Weights of a small GPT-style language model, trained from scratch on English Wikipedia: 4.76M parameters.
Each number is 128 + 24 x the weight over its row's rms, rounded and kept within 0 to 255. Layers, rows and columns count from 0. Numbers have three digits each. The size before them is the row's rms in percent of the matrix's.

# up: layer 5 MLP up, 320x128, rms 0.063, rows 86-205, columns 96-127
# down: layer 5 MLP down (transposed), 320x128, rms 0.0514, rows 86-205, columns 96-127
# gate: layer 5 MLP gate, 320x128, rms 0.0633, rows 87-206, columns 96-127
up86 102:153126128122065121120111171139119153084159127120136148113114101171112095149160114117117166125137
down86 102:125113171108125122094125133158092161174143126165163092140129130099128091101121121150134133132128
gate87 112:144168126205166129105106127129148122112064161146132119108102128107151081106081143116119122153104
up87 107:157116120118120173102128120162115090157088118129150100097074146145144117141122133097142113124123
down87 112:127156095145196130176112127104147121116186115134146107118128153189092112115118105147115109142122
gate88 096:113134132124165106102157100137151106128060102126101120135148129120096123102091119105139130137155
up88 098:107145144129086144153116121126125134118153103128079097129127114150151115104113101126173137127110
down88 101:119144147166100140126106080139123168124101087077127099128122106163117086100113134108119152116101
gate89 065:091148053095131154145129164136132155136137142092130121124098100162133115112140138151104139130144
up89 061:152142125127103122139170146153179137124177146114096131090135112130176099112127129081147140103154
down89 058:139138132137149100124106117141096141140132142072096100127162128119124202117162144146111120094127
gate90 121:136120154109096158118092150136127113125135164163153125122124151142124104159137110112197141131126
up90 121:137156132156159095095146128114156108118183126135126149079109127121099127146135113137154133130115
down90 117:146149160143127117161158171172108160135142143118153148144145105096135158120081151170109115105150
gate91 088:144121154096166122087107142115105131127123108080100105166163095148082074116139111141129131138133
up91 090:121101175142110170155092128108094122143142102134130080172137111111121135132106138162096120143098
down91 087:119115122109126154100155128167177098120119112120137135186114154105152172140113126140184144126124
gate92 102:145137124095127083112139133178156117110101160111179106131127146117191166119103162121094120124143
up92 094:108120159111098133156083159132122154118129104091122165132124138094155121159102164167128154125156
down92 099:120123168151153051112089127116081130127139124154186144161112113137138103130175126144106121146076
gate93 106:106159084140126122129153171121134093095161130113116128127138151133120131177115112127132124154139
up93 102:159153136125139147149114126100125131137139125163113107073107123147129118143141114127139174085161
down93 106:088131121086129130136144109130107161124132139117095130130115117157090071138106115087114114155106
gate94 099:133115158122156124120107114119134101122124107111117183102121101140162083104121101105138136141136
up94 104:119152139130154156112104089099147140083122082106119121109130137112102149138149106141118140113111
down94 103:130117162135160157121124110144196166075117121118110169143096130113112154126131133142164140119092
gate95 108:115094176122096127155128123113122114120147154104104159181143140169099101160089096155101123154140
up95 114:119140083186127114154134139113127153120073149096155108144113120143119150130154158087085132064095
down95 101:142120076105158177124136109110118123163177114126151126121118120120132118116122131098162141103175
gate96 091:109149097075157139083064159107114120100119143159134101128141162168105144125110156117140147115119
up96 096:129158107157121155118130102168164148135103120120191165103171139111117140113115138130117123131094
down96 095:154137126142138167144138109147128146134148143136128145123156146132096160102096104180125193114110
gate97 087:117098179110126155147101156094114132095123116134152099152148131110149162125121119136125065154118
up97 094:150150163148136101141109117096124120121119125125108124139141146076129134132130102101087153116140
down97 088:089107143131171109111103131113108089148171148158130137108101130180132105114139113170161110079149
gate98 096:130118126140122143122149117138108151109122122141153126080110139147140157117160158141096130150138
up98 101:122155132107069151160145120108098142101148155070148138140138098090126114147158149116142161104088
down98 097:107126093171171138158135140130149119106110101185127130127141161089139146126118119162129098113130
gate99 117:116116128101110138096172167117106106150143172090149118127148180142155110123159140167159118158124
up99 113:129147111152095157129121110169134105147101116137121168133095145107165147168134130104142140161130
down99 112:133090093153128146152103076157092145103122128184142140173117168107153121122128143131129132120111
gate100 093:117096100083167166145072128160140144104106145117135113139139075136143147156131113137149119127134
up100 098:124092102100165162096155100198113116126141133099141102196121121125141127175126145147109094161147
down100 097:120116154088141140143112142152138147123123122134142091135179148136105109151107149093113124113137
gate101 097:118096088128131154107138153160129157165119070124146143153100132127112116119141124116135147107090
up101 100:106137134089168147147129116119172133098108146135139109131156086185126124133138117152157140128154
down101 108:114112117111156126116113125098130102110127120126156116120161077137152128115136136125133164125137
gate102 110:081118144094163160081110078142135110125165108159139172140099134113133138123131122153104175112137
up102 105:102114121127128121116125096095103113101120114171119124144140122153152152143160112109131124127139
down102 099:116130104068125094102135124134141159069128113144139096106117150133123154168163116149117131100091
gate103 096:124132172116129183106108110139140130108137140146164108137138160125159118135113169184129122089160
up103 099:126143114080141133129110137112132122147137123100138099159112113124079143118098116128101131112106
down103 096:126152156177107156124102165140098130162144141121127162158126125130155100137145136155127123079156
gate104 099:122157104139120151113139154151139089138128084129132134105158137119117180122104099138098166092108
up104 100:168109129123157088163139141095101108090170131133119133168140130097128110151147098173173093151119
down104 101:158083123134176153137160106111159111174134179087119142138097097131155123151105119146126094151166
gate105 095:117158063106176125103137106132164142117078089103113131123069136133125107090101139138151119137132
up105 092:129130089158157108133097142171125112082175156125147115117106144171142149136109138066124093128143
down105 090:100148150120158130128145111102114156103172142136160095117107142108171124133099087108137111104155
gate106 081:133182075131126105118192124137110133110136144121105155123109147163114141077103143139136141151142
up106 079:122172177120149083154161119115129080101105092104094131114150124123120137119120123129142106119130
down106 083:126110153126125115114103121140159147129146117117162095187082140132123174110132160119121176125174
gate107 087:104104134160134107151114142138106103098126148165115133136086107115095124166099112129115116112192
up107 087:144116164137126096135088155144112127121100134145151092163127121103113090118158134126137113128167
down107 088:063159121156152106127139112132135082144160099140115148127171124165118170132144144163116095132125
gate108 114:139123145107115114095164182112150062098145100097136130135143123126132181138149113131179156121163
up108 104:135121130103081143115098146116086091133156148074104133131122124086180135117112133167120131095119
down108 101:101164153106095097145140111147133149107136164142111146126111081111145110145149085156115143164141
gate109 099:108107100111155159090133064139148149156173107134139150135133156135101116111161140160126135171092
up109 097:139158129127133126142148121119120141110194137126164127185135107165123094128130097097119098146156
down109 095:127121171127104145149120137118133121139114109153135120125125142066140142105112180124121151123134
gate110 099:111126141183150157139108140112128138103117134109112131162137123116150121124112159142164123118087
up110 092:070115169091158201080119108135144113136129110126104134160152133139143135122130147125135148088160
down110 098:136135135153182111135104122144147150118132145123098130158110102118161106145116131137152093130131
gate111 100:104131099095120137086105141107123117103116109121113136133104106102150134111161111162116113170137
up111 091:172121104156113167169138097114103144138163135165154150119153172189085111133115136119141123121127
down111 107:136120111163102129126136130152112151172136139138069129098119152182092115142139163115090168115093
gate112 085:099113129142128134123112118124103091109113136115105120131130107143096129161132105140121112101142
up112 083:096144112108140175109117141142129139121178117162167150126104072127103162097155130095150128158121
down112 087:116132116101102099113127132143134176120093122116108092120159138164127181190110150131112133114113
gate113 084:164112099135103115111150151134108101135089129132137113155129094105124178108138124165129085138100
up113 083:110196115153108113162133115133158179139143183094128153092093129127110121156099111078149099152141
down113 084:138072164142146136145141085146128133122126095151113105131136170142176104114134148133115126132109
gate114 083:116130118134126155124110128144093118091124128165148100093113153176115123155128132117142175105101
up114 082:106124111150119161133176121119157114113083126118149113156128155152100165081175133103154132144142
down114 082:144120130162123149090125144149184131152133148112120104102186116124151147159112108190154168105098
gate115 094:088125135133128162117157137166134106093077082140103125139124131149104140128113121101116135131158
up115 099:134111146095139114130090164123121113110088181129096150119130135132147153113139119131100124121137
down115 095:142123094136176127109131066120174130099114156092093142130126131141134124120173112120106106077107
gate116 097:109128165115156138126127113146105124120084103157131119141127087131179115127175146117109142118127
up116 102:108118139122125172126112107107136117068103078124151087124151115125168091136136156143122108052100
down116 098:124171129068115111103103098118102160155165153151131117163116135148073146111126100122164153175135
gate117 104:109109118144155131115072107134111072084102110147094130109107120124166065140157115155113103130099
up117 106:154174106139132136130126152098068079194105131104126143145123136119148173133114117107093091133140
down117 105:163110126106082101173112094129147135186122168091170150134132149089063143134138155125105149128146
gate118 100:115081137136131202110121131123134117120115126111114153118145097123095158129121140152153130097195
up118 099:106087125130132105158125145163166099135121145117095141133143107102104168110132099141165115137182
down118 102:106147112149101102148152117170137122131155126123123108123148106103124143072156094150126132128163
gate119 097:165108167112145093103161124141104102139132104147109069111109163145181133129117134107078120118126
up119 096:163145174149123141123112117093133147163137120146085114148126097113154177127146144121106122117162
down119 097:171100121127130143065168143112096138132159127156108108112139109140141135106122126141145146105082
gate120 116:162091138126131132136074162156136107101139155091112173163133101159141115154066169102101093150137
up120 100:143122136139132114146120119129141133112130157119111114116128107152148115145132176100134168096158
down120 109:097174136142145150124145150115098152173075084148104086111141121130110086098176100133130105099123
gate121 096:093124070108124135110098118154107131131097125102117151110175140139134123105111139091141109146098
up121 102:080158174133132135108147133153119145133131126106164093121116138103126115121125157132141153157092
down121 095:078154166124137161141122127178095132125130130162149107121119159130128120112149130155094087129136
gate122 112:125124110155180134102105138156143111114114101146133184154074114109170125109085125123120137111121
up122 108:151116137096091122136144163150142109118158139107128113097061150113135060144130178138107140133115
down122 106:155196187121125118112117167134136091157123166110128154140124169102133201102155098125134149129132
gate123 109:125072120150177157082136116166157107150082103120133163158152150133143110133129106171092149119150
up123 109:126126134103149140153090097158133153153137154111159150114126167147189102118111163125149159164126
down123 108:121120179129101141102108168141124160112125135071128167151132133134150144106101120142128149145125
gate124 110:099088135137124169093143156143106148135166130068128127137137129143106135146160132115158092100098
up124 112:133164137134143133120100099110109136112147171148145152126139116106138185150101115159131181175119
down124 108:132108130158164123134128130130111115149087104126158136133148154116095150123080095125149101101173
gate125 096:103088132110139151139108148122157105139129104092132127194107109156097101088115152144130144114126
up125 104:118132125115108147127132114118117152130142130110125145113116142086123085105173118149114161128117
down125 102:136141132131126119084121133128100118177132124109127141098119113091119098141148131108136152121153
gate126 108:158135134140085134128128146120110127105117141176134101089105137134116150172131114138104120174104
up126 106:120130115139176094115137080117093154123140143132134144121113143118165163098127110114142139116091
down126 107:116128131113166083080149130109111130128140139123130152129123126113180122077085102120153137122127
gate127 091:137111133102115117093156135184154114125100153108140100127103177195134156165140128161130106113160
up127 093:113146146152093141146149113099081127100158137173148121107106130126145101109146101125097149160119
down127 097:129157138165076114108165156117116153137159123174153161109148120122131145101140114124075146153081
gate128 094:107092126122107144131153142094134095099130094171108086109122100162186128123112173113119120146154
up128 098:160133134103115075119137138163136139144114139125150153103122157164173121123128150135182127116179
down128 094:128130143122125129132142100133115128138157107117158155154188158145085117084109115154170096063122
gate129 112:137147109125100150139118143116152122131139124098133141172131110097093159138139127085126133124084
up129 109:111127106107133123131110110161157131140130142141128148124100092072120109133144142122120120079156
down129 103:155124126096138125094160127105172106111144109089146074100133123128088101149141103101148134083093
gate130 096:075106118118111079104083132130134115141118135118123153117137137147096136098097141139134100118101
up130 103:145147120157170106108149125141146167123139147123118110167136173136156173090120116096156120148136
down130 100:099162142095132150104146159140142115156144074151114133153147132141172158118074145142141115101145
gate131 105:071103117089133113134123156141146107135152143113141115128101159173162135109128151129117173131092
up131 096:138113130120098150127121145171165135085142084160121105121095137141123124099132137167110150094109
down131 100:131131169142147150121139171101142130139124123140150143140092131170146106140126101099141122110082
gate132 110:169174108160114162125147146116160119131102099083128119090151113119129115154119122150114118137110
up132 111:105114150149160147128160097112164105110129161094106156086119205111148158114096126136132174122118
down132 110:091144115137111163160151115145148116140139113133149137142130157135123168125155099107163122123116
gate133 112:111109111170173176135155119123113120163191126097140138122089104114103152155124121190131065133144
up133 108:129061118102130139135154137132127109153169144081129130094088150143099133118157116159133102144138
down133 106:128124117138153124184113143116116129090121114177135170094118114123156106157127118141097134130147
gate134 102:148053104143076106113103118100122128122112130142121158113117114114146108108076158133140152138141
up134 103:128126139144108143162114148129113130102094130143101097123165114131127124106158193127130112126123
down134 098:090122132090112084123123146126126119147079072156141158181120102124094110084090103134126131115116
gate135 111:123077089132127124158139135098143145109147120145146114131096140127129129143105138139172169128105
up135 109:148123156123137095153088104093117121146118116117098133135122128132109109130087135150194150179102
down135 109:135137118085128157074108086119127119144133120102117094103157089127142098116136093136058122131154
gate136 082:100140112136138135145136136139139134167145126077130102119165135086086144106092123114137115159128
up136 082:097107133043147112106136131142132098170149109133142141152134112143153146130114145160136150117148
down136 080:131134120173103114140163107165111158135131173120125141168150135121119147147135143105107124091109
gate137 106:097096142133114135110093105169084103158112136133157082162129192119139128131107171111125115133155
up137 102:100164151152096149154108124114143151129142128111106131148120170132106183140087148102148114114111
down137 098:121121152141140105156112100164122143136091133096129085147128129084116087100130099161135109107091
gate138 111:090114105108099102121181110143102104099112126114118088173166144090082079128113158119117096117095
up138 097:148126132177084098173124132144110153159140161102128136120136104159135093124145074110131159146100
down138 108:165152136139141126120103132143154119129117173154153165100109085126148163137163122150134139161135
gate139 105:130116106108144136038126128152122097118123140128152166148120181095098145138144103140132121134146
up139 104:189162109143142129130116123091119142150102137139131116112103136103105106091108154145124116129111
down139 111:143146138120155152151119129123091108135154151089130103123129149157129076114149174120097121074144
gate140 098:121117115102106139114134130119139117147113130138141149102161146120115091134114175165077160169085
up140 096:132134099131106137117110162139157144155157121107136114122114121162157084184109170096105100125151
down140 103:150175112135142132177095093124147111121140128097118115157098101139108101162132144141140136155125
gate141 095:124079113093145165116069126072143137116124109109089147094173118098117164136128121155134082147141
up141 101:166122081117112117100148163163112120101068108158138136099114137123068150143126151146155143087136
down141 100:154133118127128140126140152179110113140097092143145104110134135121123132140148131087158130116098
gate142 080:128109116099070107124133154126132137112122169163122142147089128120104175155116160154115102123133
up142 078:110124103178128163085113136130136112136081148125115147154145140127123168090147119132072154104141
down142 083:127102118097129099106113114132105132121131145145148153103145105133125142142098126133113160146150
gate143 105:136131154135105110140092124118145115166149117121067143152117161138129137079127130115137129153174
up143 123:098103166144106129145127063127125117138139115157147122104120115137125098190150112121135161125130
down143 115:120162117132128116130124216123181112121099113095123105139129156128110223106100122130110090123138
gate144 098:139102151119115147115127155149132148158073111130107089161126123117132121146179166137141113191121
up144 101:140122095139124124132128131112168137148133184118103157162110173141115062127156106113116098131189
down144 099:092119135121154119135129147111130137143124115139144086095126099130118160178155139130161130108127
gate145 104:159124141145104145124140127152198128116126157090113155162113136152115082186145156139122145145160
up145 104:144092110117108136137147112129142130133145148109149167150092137158076138129141087111138114127142
down145 099:099121107126149123133141106140092099097112136139164113112121116100145116080101126096141105100126
gate146 095:072127187149138144095139118146142154118163101100125154113153107145148150142175141113115099121180
up146 102:131132147140111144073124150116154119103142154127146090156128175153136107094174139135169127131107
down146 094:113131157143090162091162172121117105146109152142157148111152126120164148130149141135163122081153
gate147 108:126133133128176151121105121124158113177137147143158100131151163111141157126156113149121136174135
up147 108:108106104107147149099085124136108131119109129131100114165121112118142160152123108154106114103163
down147 105:121137133117166146144086132112113159118129161143130105127153149161137082116136104161129133140111
gate148 114:159114114107147103122137133155121157143132170142136076129132171103143112197121163126139157149112
up148 111:114161123164104139149154165121077151158117128163139138154111152148098141100094078125096120112110
down148 115:121130117115131156115153136180130173128124160121114133137163123140171120118131092132131124082133
gate149 099:145122092147155123161131095128110109095162112092108120155155096128140176129095163096131131093131
up149 101:161140119117120108130151106141110135106145104132140134124114130105111115146142162100117124132118
down149 091:112135175147118134088109113153165102119101139141099135116143161118116134096129128100115097107134
gate150 101:143150155135150130131105120128154080117094182136154167098150168132096130178125135133120108115108
up150 102:119131144149127085142183138092078138139120126129143124134154134082166122105164156125164112155145
down150 097:123137114127121141139138127129107129125165109118107106138141086116172113080176124097178166129156
gate151 099:105111151095099191076109108098146118102134077108125112095089089111162103115127130132121107137115
up151 101:113161052113090123129113140128116100070113111137157126123129084139127120141136122158133138113111
down151 108:139137100133132130090081155120109124145106154110152108156141119080102148122179155132146173157188
gate152 062:134155163087150137165127134092118133117158117142079096132140086120103108113133134130085114140150
up152 070:119161155104115121121118105125106123183137156081144141150166138119125148128108122111155128163116
down152 066:115122111124060116131095112127109116138117145056110123166134178126119112136090138111126137149114
gate153 087:104141121107138097185080126094140103135091105083145112117114132163112128127182090153126131172137
up153 094:142089107170132094155156145143141128122150139134133144116150127124091144138099086125111152112137
down153 087:113102122150164180155142135157180113157109153114105136098141107155163127137191107103193115086156
gate154 098:154097147152120117109161122103114134128137098139099152140149097115163100165150105118133114112154
up154 109:168150116113142108121108136091097171115127130128131139105131135143133139131153139099136090153131
down154 104:105097129132141122109142130148106141134133116126120144092128124146150199113107151149142137074148
gate155 101:115156153161152172143146119097131069137146117112113084089114130098130104093168132138114137077130
up155 095:148175095088127126076114142107100128141122127122118161126096126116089133089131099082109097172117
down155 100:130128103082142125125100131135108182125136109114144152114149131145105143135119142073111109185122
gate156 100:144101093162127167119134070118113111140154139138110111115116151134125139126172153110113123114136
up156 103:127121120078116126124110168116136140162095123134126117151110154141125133160154122124084161132136
down156 096:095125104125119143151117136138120141153148104110098162154129110131107141116136151149087156116119
gate157 103:137143155115136115120116133093073140139167107119113165170152143151105136126094141151104134183146
up157 103:106163133129116133098127120128123140140104117097128124111089137111121091106139156121132117120124
down157 099:131140116141135170135122144139156154142138137119138127127134146101089154079132127158127122138097
gate158 100:132173121093140135127109143131130143119149065107183166093140134143144179114138162137134132133084
up158 104:133151081118183128134097093145157130102181098082150149091115113157142149092144141123103150114138
down158 103:149170103092188104127077094141139145129123092091146122100145139161136084141094131119138127112131
gate159 091:133129115153190105137129164089129117146131116132150109092118112115105154115145110141172095111144
up159 103:145154101136125109113186102121110141156096159111140127102113075142122144112166135115091124150098
down159 098:152125101121113158149130112134118132131093148140132124101124132136116148141174136158109100149141
gate160 057:134158120098073096121115158122122154136160125124132170079124130095124120167125141103104121133108
up160 051:150132150088117112156129156116128111127160136127126162142176092111129124136153113126135142139092
down160 056:122119102110134111149152140114144113131102094103136136119136123107097161127155154130119131147152
gate161 099:153119118146095124137145128143146141133123109076136103099111145123100116152143127140091166137129
up161 101:151089117156122152122081149120100135138154141119138114143119121102150123123135108142141097119158
down161 104:116135147122151114133128147105104138123146146175119130166122093152098091134128113079149109125137
gate162 108:106096098130130185111132146107182115129126134131164146155108110138137134124133139091096114097113
up162 111:107118164124143179122108129133124149167138128156130084128110135120159191139138141122131138133169
down162 103:117116153118114142109128106150151137131122084123178085134121093151126105107158191134109139132100
gate163 074:113120119105122093197140124110135108105152120139142108104127175113124175173124135148100122100130
up163 069:131124138107065158110112139124145094128132115109153093133140122128137121172160084141069114098127
down163 074:145130139101117084203132147164128145141149110133108047123141144116123170144141139137146097107152
gate164 111:093096115113128151127135123173133146168123144171166140164142139122098167129095130128156128116117
up164 115:166113124147112138147129116120170160154139097084131132153147078117085099139111139108110128110114
down164 111:125145164108122142102123124137115140136109133116137142151133119147142091115109146137139142112133
gate165 101:080129116139103140084142104105120119106152149117129092079136136163168144156165097144144108143111
up165 100:111138142141132156130135151139178141121160133129175110117149153154115110134148119169136145145087
down165 098:140128145125123125098114147105118135153179098146100097098146136159143141105128093149169161137131
gate166 089:082168093156139132119137113152134096148143124117182132141140179117142111136122151128134082174111
up166 090:136090129116126146121149119133105120120123145109121145131112121090128121168145132182085146119105
down166 094:144107161107122101138128131124096120161147135109107141106124127185102119131101121103130142144167
gate167 085:105109134145143135118155132170139135118149130138107074115156125120150113135085125124096136147115
up167 090:167120120132119163114134163119153149127125122141137084144134151154113139133152123145081155132171
down167 089:147155114159133126144141164165131153108130124152142094132110136158141175143091150122093140132103
gate168 061:099162114130117108203146136143162120150143123160161132090091102151120093125129142122141110137115
up168 061:124101147118138143105144111115150138101134095100134125121123151138116143142130123124102183095086
down168 061:152100133145122116110164076157120110129114126124132139090137115149116151156142154138168133183109
gate169 092:127118167163127130150123134113148115115144064123074135124142068150122122083107124130153156093158
up169 094:105107128129103160121102117138131088118177120113120113161151140111138144119140109101161123128103
down169 091:177116140153127096132110084139136106148126139084142132124113102121135113130115124114081099130117
gate170 094:143118088112131158118133094123155091154139115095136129190159107118131138142146171128097127132083
up170 093:145136116119126123158111125113194111105141141140124130182120122101138165106091159130146147093111
down170 091:109095142105126082107171060152154119123105157117148149115115134134133111104109138121094141145051
gate171 099:135124062165105131127144134160100122130151105156126135138101168117110116145112097118129096134091
up171 092:136107111135116142065113138117108157166119113130124154144118126092140156092134096134187122124112
down171 100:130142105139077118099127122123127144111128121091118142147109153135167152145131113140137120089107
gate172 085:135098150128130117142168169145101145116132154151105128134141108136160127145088130109100121160134
up172 083:166110106093164125088113095165153113170112116134136140094159122146083110130163146140163151120129
down172 088:085122089147099116198091147126119080142104118117143129119121169112123179137113132100132135123158
gate173 096:169144112153133146093131137150148126126153105148124118174100135106138110126106123122137093110181
up173 094:150150099128156147157148149129125124099123096127168158135106147130101091194103136117141160134162
down173 096:093153097135146139084154106129134105117112081096155169104094109126136114123144146132075098145143
gate174 098:108084118140165122086107123150150123141144106119134095138094097142162113103125146109133165103141
up174 094:109083124098107129145049113088096139145102148139089124143128104133132145135143097142175105110132
down174 098:111123086099140141114140136153136095063144186151145104124150121137102132146135118132125098156136
gate175 105:136135136119155175102110110115131150114159109134158118115140121110126099130094136131158091092145
up175 106:141119129147119065172140114130106132155121121100091104123148102122113163115162128150091127124128
down175 107:126121139149106119134159140133084088105091121110119150133112112094157128114128110135152098110160
gate176 107:127125102084111077094136168110099119112139127122088134135108093154105136118075163100131136165134
up176 100:152122116142109148121104128087162153140081134114127139157114130175159126122180124105137097131143
down176 098:157134111141124127166151113134109096144113125151158108120130128109131116137173113179145145102051
gate177 108:119121126119147153140081139155150091123124067098149135090104146119092171118092108144115086161092
up177 109:127169113097140131082196105112103120127105152128106141143101136106124122115120083134114079096162
down177 111:128131103121129132144129095124131142124145121114122103108153126128110154130111122116180107115121
gate178 106:164127079130108126127141118149085135154155143125132116151129085104126114101157150096128112122128
up178 108:119117160135158154150138093135173105112149146120141145122117177116128120130091141138126120147067
down178 109:154144143155107088155139123127123152136081130141131126160091124122163140112157113161128139163146
gate179 112:099139160104147120128171120141174109083138115160133128138112139148130151110128123115120139071133
up179 116:115101119159086158126124096116153079116100110105132083137106144107139163096116148146158138126103
down179 113:124082147111139139106122132148142077080119123139150134136110152193154160121104137146156144102119
gate180 112:153109118102157120135091122139120087147125090111140137152105099156129177129153118125167118140134
up180 112:096156136099102142111078123146081096094125107121125116136180139151131137148127125138168136154119
down180 108:107123104129131132148097147140058137124132111145141133144139140163144086144100147109154129118121
gate181 098:125120074186113136124123098146146169081096093113085137103159149105142110099097125144080136159138
up181 096:133114155140158132145103109141125126147132141165162132143137152150157128108112145121140187116148
down181 093:089140102151085162088131155140149150181116119110156110158133162119096113123149138159118085163131
gate182 076:104133114099120111095165154166154132098114152146126083118120188122121123132120152127095104126162
up182 078:162125144116148118126097098097116154182172122102156164117141147154114171047140148141105118126121
down182 076:137118141136137123147112122071153114142129078122100151145099107058139110138141122121134160132135
gate183 078:118107164119168115144124121102120136133130115183152086150114129120152119109094160153120081145093
up183 081:142148180157126114100170145165126121098136151137086103138094166112127140136100158104137108094103
down183 083:149119108136129158120147116107123177178181128121102142145116147147129085146098125123169125140163
gate184 094:102129130132120147119140143144172124135106159131132061126107118103173088148120135086164196139086
up184 105:147133154098168131178076106106135105131094129187124088111132094118134154168140120148097095101101
down184 106:086119111153057161058163129128176122163111119089118134137119108105128080141113131098136177161117
gate185 088:122129094117120163134128095076143131140114105089112079127135103154124098122154132111093155141135
up185 083:134173104079119131158143147134128140169088124070116102139126129122121129131145093139138150128131
down185 088:137072135066130162145129147139147131108102120103105082129164133133143093091080167114080156121130
gate186 097:089125127099134143140140105151116126098099094136115109116171168119075141092120091091085124125124
up186 097:146071131143176149103099113137128113156128109099137106168132132131116108133133092120154170154101
down186 094:129102163099095159158095132102135108073111053112131088175090131151106117114133109132126106080146
gate187 086:136093120098124116165132119132115115106142140098151094119128106127150146075118112159111116151119
up187 088:127119102103118129175173117148154112131148145147127119115161127103109148158131138101098100109115
down187 085:115139133134151147101144131118131183144082109181076158134100123156094153116172154101137138125143
gate188 071:108152090141152130136136055110125118098152082136176151121146135148118156123138140118146099128135
up188 065:139113105139137111107112121159151113150107088146128128126105125171137150146102164133141095136100
down188 069:109177131108180134142101079133152135112121139149160149119129134137138143118168145113130116138146
gate189 097:121140139093139117185120128109110089160166133094135129151103097155120168122076116133132143116156
up189 108:132128093085127132138113127121153100136149132093128106131126140145173146119125100063116138106129
down189 108:184139141065127133125171152131153111108129106128116102147101121123163129124144144117123131131165
gate190 107:112140116135089093095106138127139103113133125115108179154118104107165091102111139174150143165133
up190 099:139081149133098047116099117115087119128170130077116136105125141108129129128077136137118164110121
down190 104:090128138086071105139136124116090170127120123116133184119149079099131118123080155130111130156141
gate191 098:177123107143159163095143137093123114112153120126100146114162126116112141140096117119110131096118
up191 099:127082131114150134098166123142109095113115158140150061088114131149137118150103170148173125145139
down191 097:161135113101127115161126147150151164109130186132104161128151103149130079123121116088124129138134
gate192 112:120150113093099145105064118159141070176110094130129143151109130075104112132133103127096106143126
up192 113:185115116149135122148144091156132156114072123089143152114169158123140144117099177152141141103130
down192 108:140107146139166115168157136155131093166089101117143134129118117140152134152117132160117110156175
gate193 114:078109095164106145090095165143147124115122172100116105146119122099157142085138147110135111151085
up193 110:174118140135163138142114157105112129105135106126127141136148142144084147192084091131130130140123
down193 114:131125120146140128161153099098092145113147097124130128147137158103129079137069141115130106121104
gate194 105:135087100125111136138108122186121098150136112132124120145142140115160156124137135126143127117122
up194 105:145122166134146163150147123101120152120106100111099126183118105125120135150112098146113100131152
down194 107:151136110122131089109140128153114112097136138091150092064119133110131128155152130144057154164088
gate195 103:143101158144157122074111135076135084099146105088153123145110139129145100111122123155093126077112
up195 100:136156169161118116147131138151128150149070130114093141169151121118109120143105150111101101152121
down195 101:139158118125140075130137129152137196113130110154075153139135148166170141113129128115147101153141
gate196 129:123064109134159170153141131102087122124105135100159106114123146127128125122118104125123155141085
up196 125:150155105072130152146126114147122129141145100072116071122176150161087127109112122073108116123119
down196 114:141113134123108151122129131108205155106100132135118094142104132094110115116128107139108169126103
gate197 111:162133093146114084131087126091161089116121130145121108150128159165106080122115142150136114112115
up197 104:165156109122108123167145128091130164132113143136082129145102142161142095127078131156096160118195
down197 105:131092108125159195124121149164098108147128114085144151137161113110144162105146135079114162166146
gate198 102:118153085146137197100135105092139127109161122139127218130124139129121141109140113128094089109109
up198 107:139117094182154159133101122131125124085073122116105134098111146119123133075152131124134122102143
down198 103:114130111144125128102165139126111118145139139142158115147108151075099126106127120108183126108123
gate199 101:132110091100146126120160123152181131110103107083102125121138122155132121081112126139130147124094
up199 097:113126115121135118114170167105144098141121122122114106142141108134114090122157143072125122120131
down199 104:151112130154114121134131111115116125110095129118142110107140102118140056168150097176102147156146
gate200 093:100080135140114138103118171111138131132112116089095120137114096125079107095165174161112176075120
up200 094:172158152150167139122123142090176147134145109120154108121147069120131101105121112143158129134133
down200 101:138135136164089143110140125128133116116147145097133082140117100146110130128163118133074133134108
gate201 092:088114118113131177123105158155135100117132158066104113155150113145093144110112153161125174134144
up201 098:118146162115096114140149111114077151158165146143133130146086120121137105103131130098134118137125
down201 095:128127126148094100163140132120120120156107096131152128141098157088152129137126101103125150123111
gate202 093:135171108101109148078101084135094085125117154141112128151168112109091120112121123121082116149120
up202 093:144101121134141112175139192108161131112150093106170163112091115115147134103098127121158153160125
down202 101:117065151127174106111144150144145157110117148097117160145120134109119133134167106122133120129130
gate203 101:098128139152132131072100126139139156111106116156124120163082120138093124193125155139139130105127
up203 100:096126092148152127146118108152104149115110162116085144130119130135149120116115102106080149150089
down203 102:117126110155150152136113098134133113149074108116096115116147182119160125120102149112133124163080
gate204 104:108112094108162138126148138113126104111127106103137136127135094113132156141109121126123121116114
up204 107:140120137163124153100095145152116115125144137150144162135131144116147096146150108124137126111094
down204 102:115121107162166134168071150131107127161115104124125106142123158116132129174144109144115140078100
gate205 083:077148133180142123124103166157093097098113133155169122132102127136082128162149145111115125152143
up205 077:133123131083176110136132101155147174158111151169142138130117146165148151151124132138105128123156
down205 079:113114117140127139150086132169110172138130113121148116159094169187147143150153150099098098139158
gate206 110:137131126122162109143120120097152108131148064105151085129130134079149120132134163112138137122116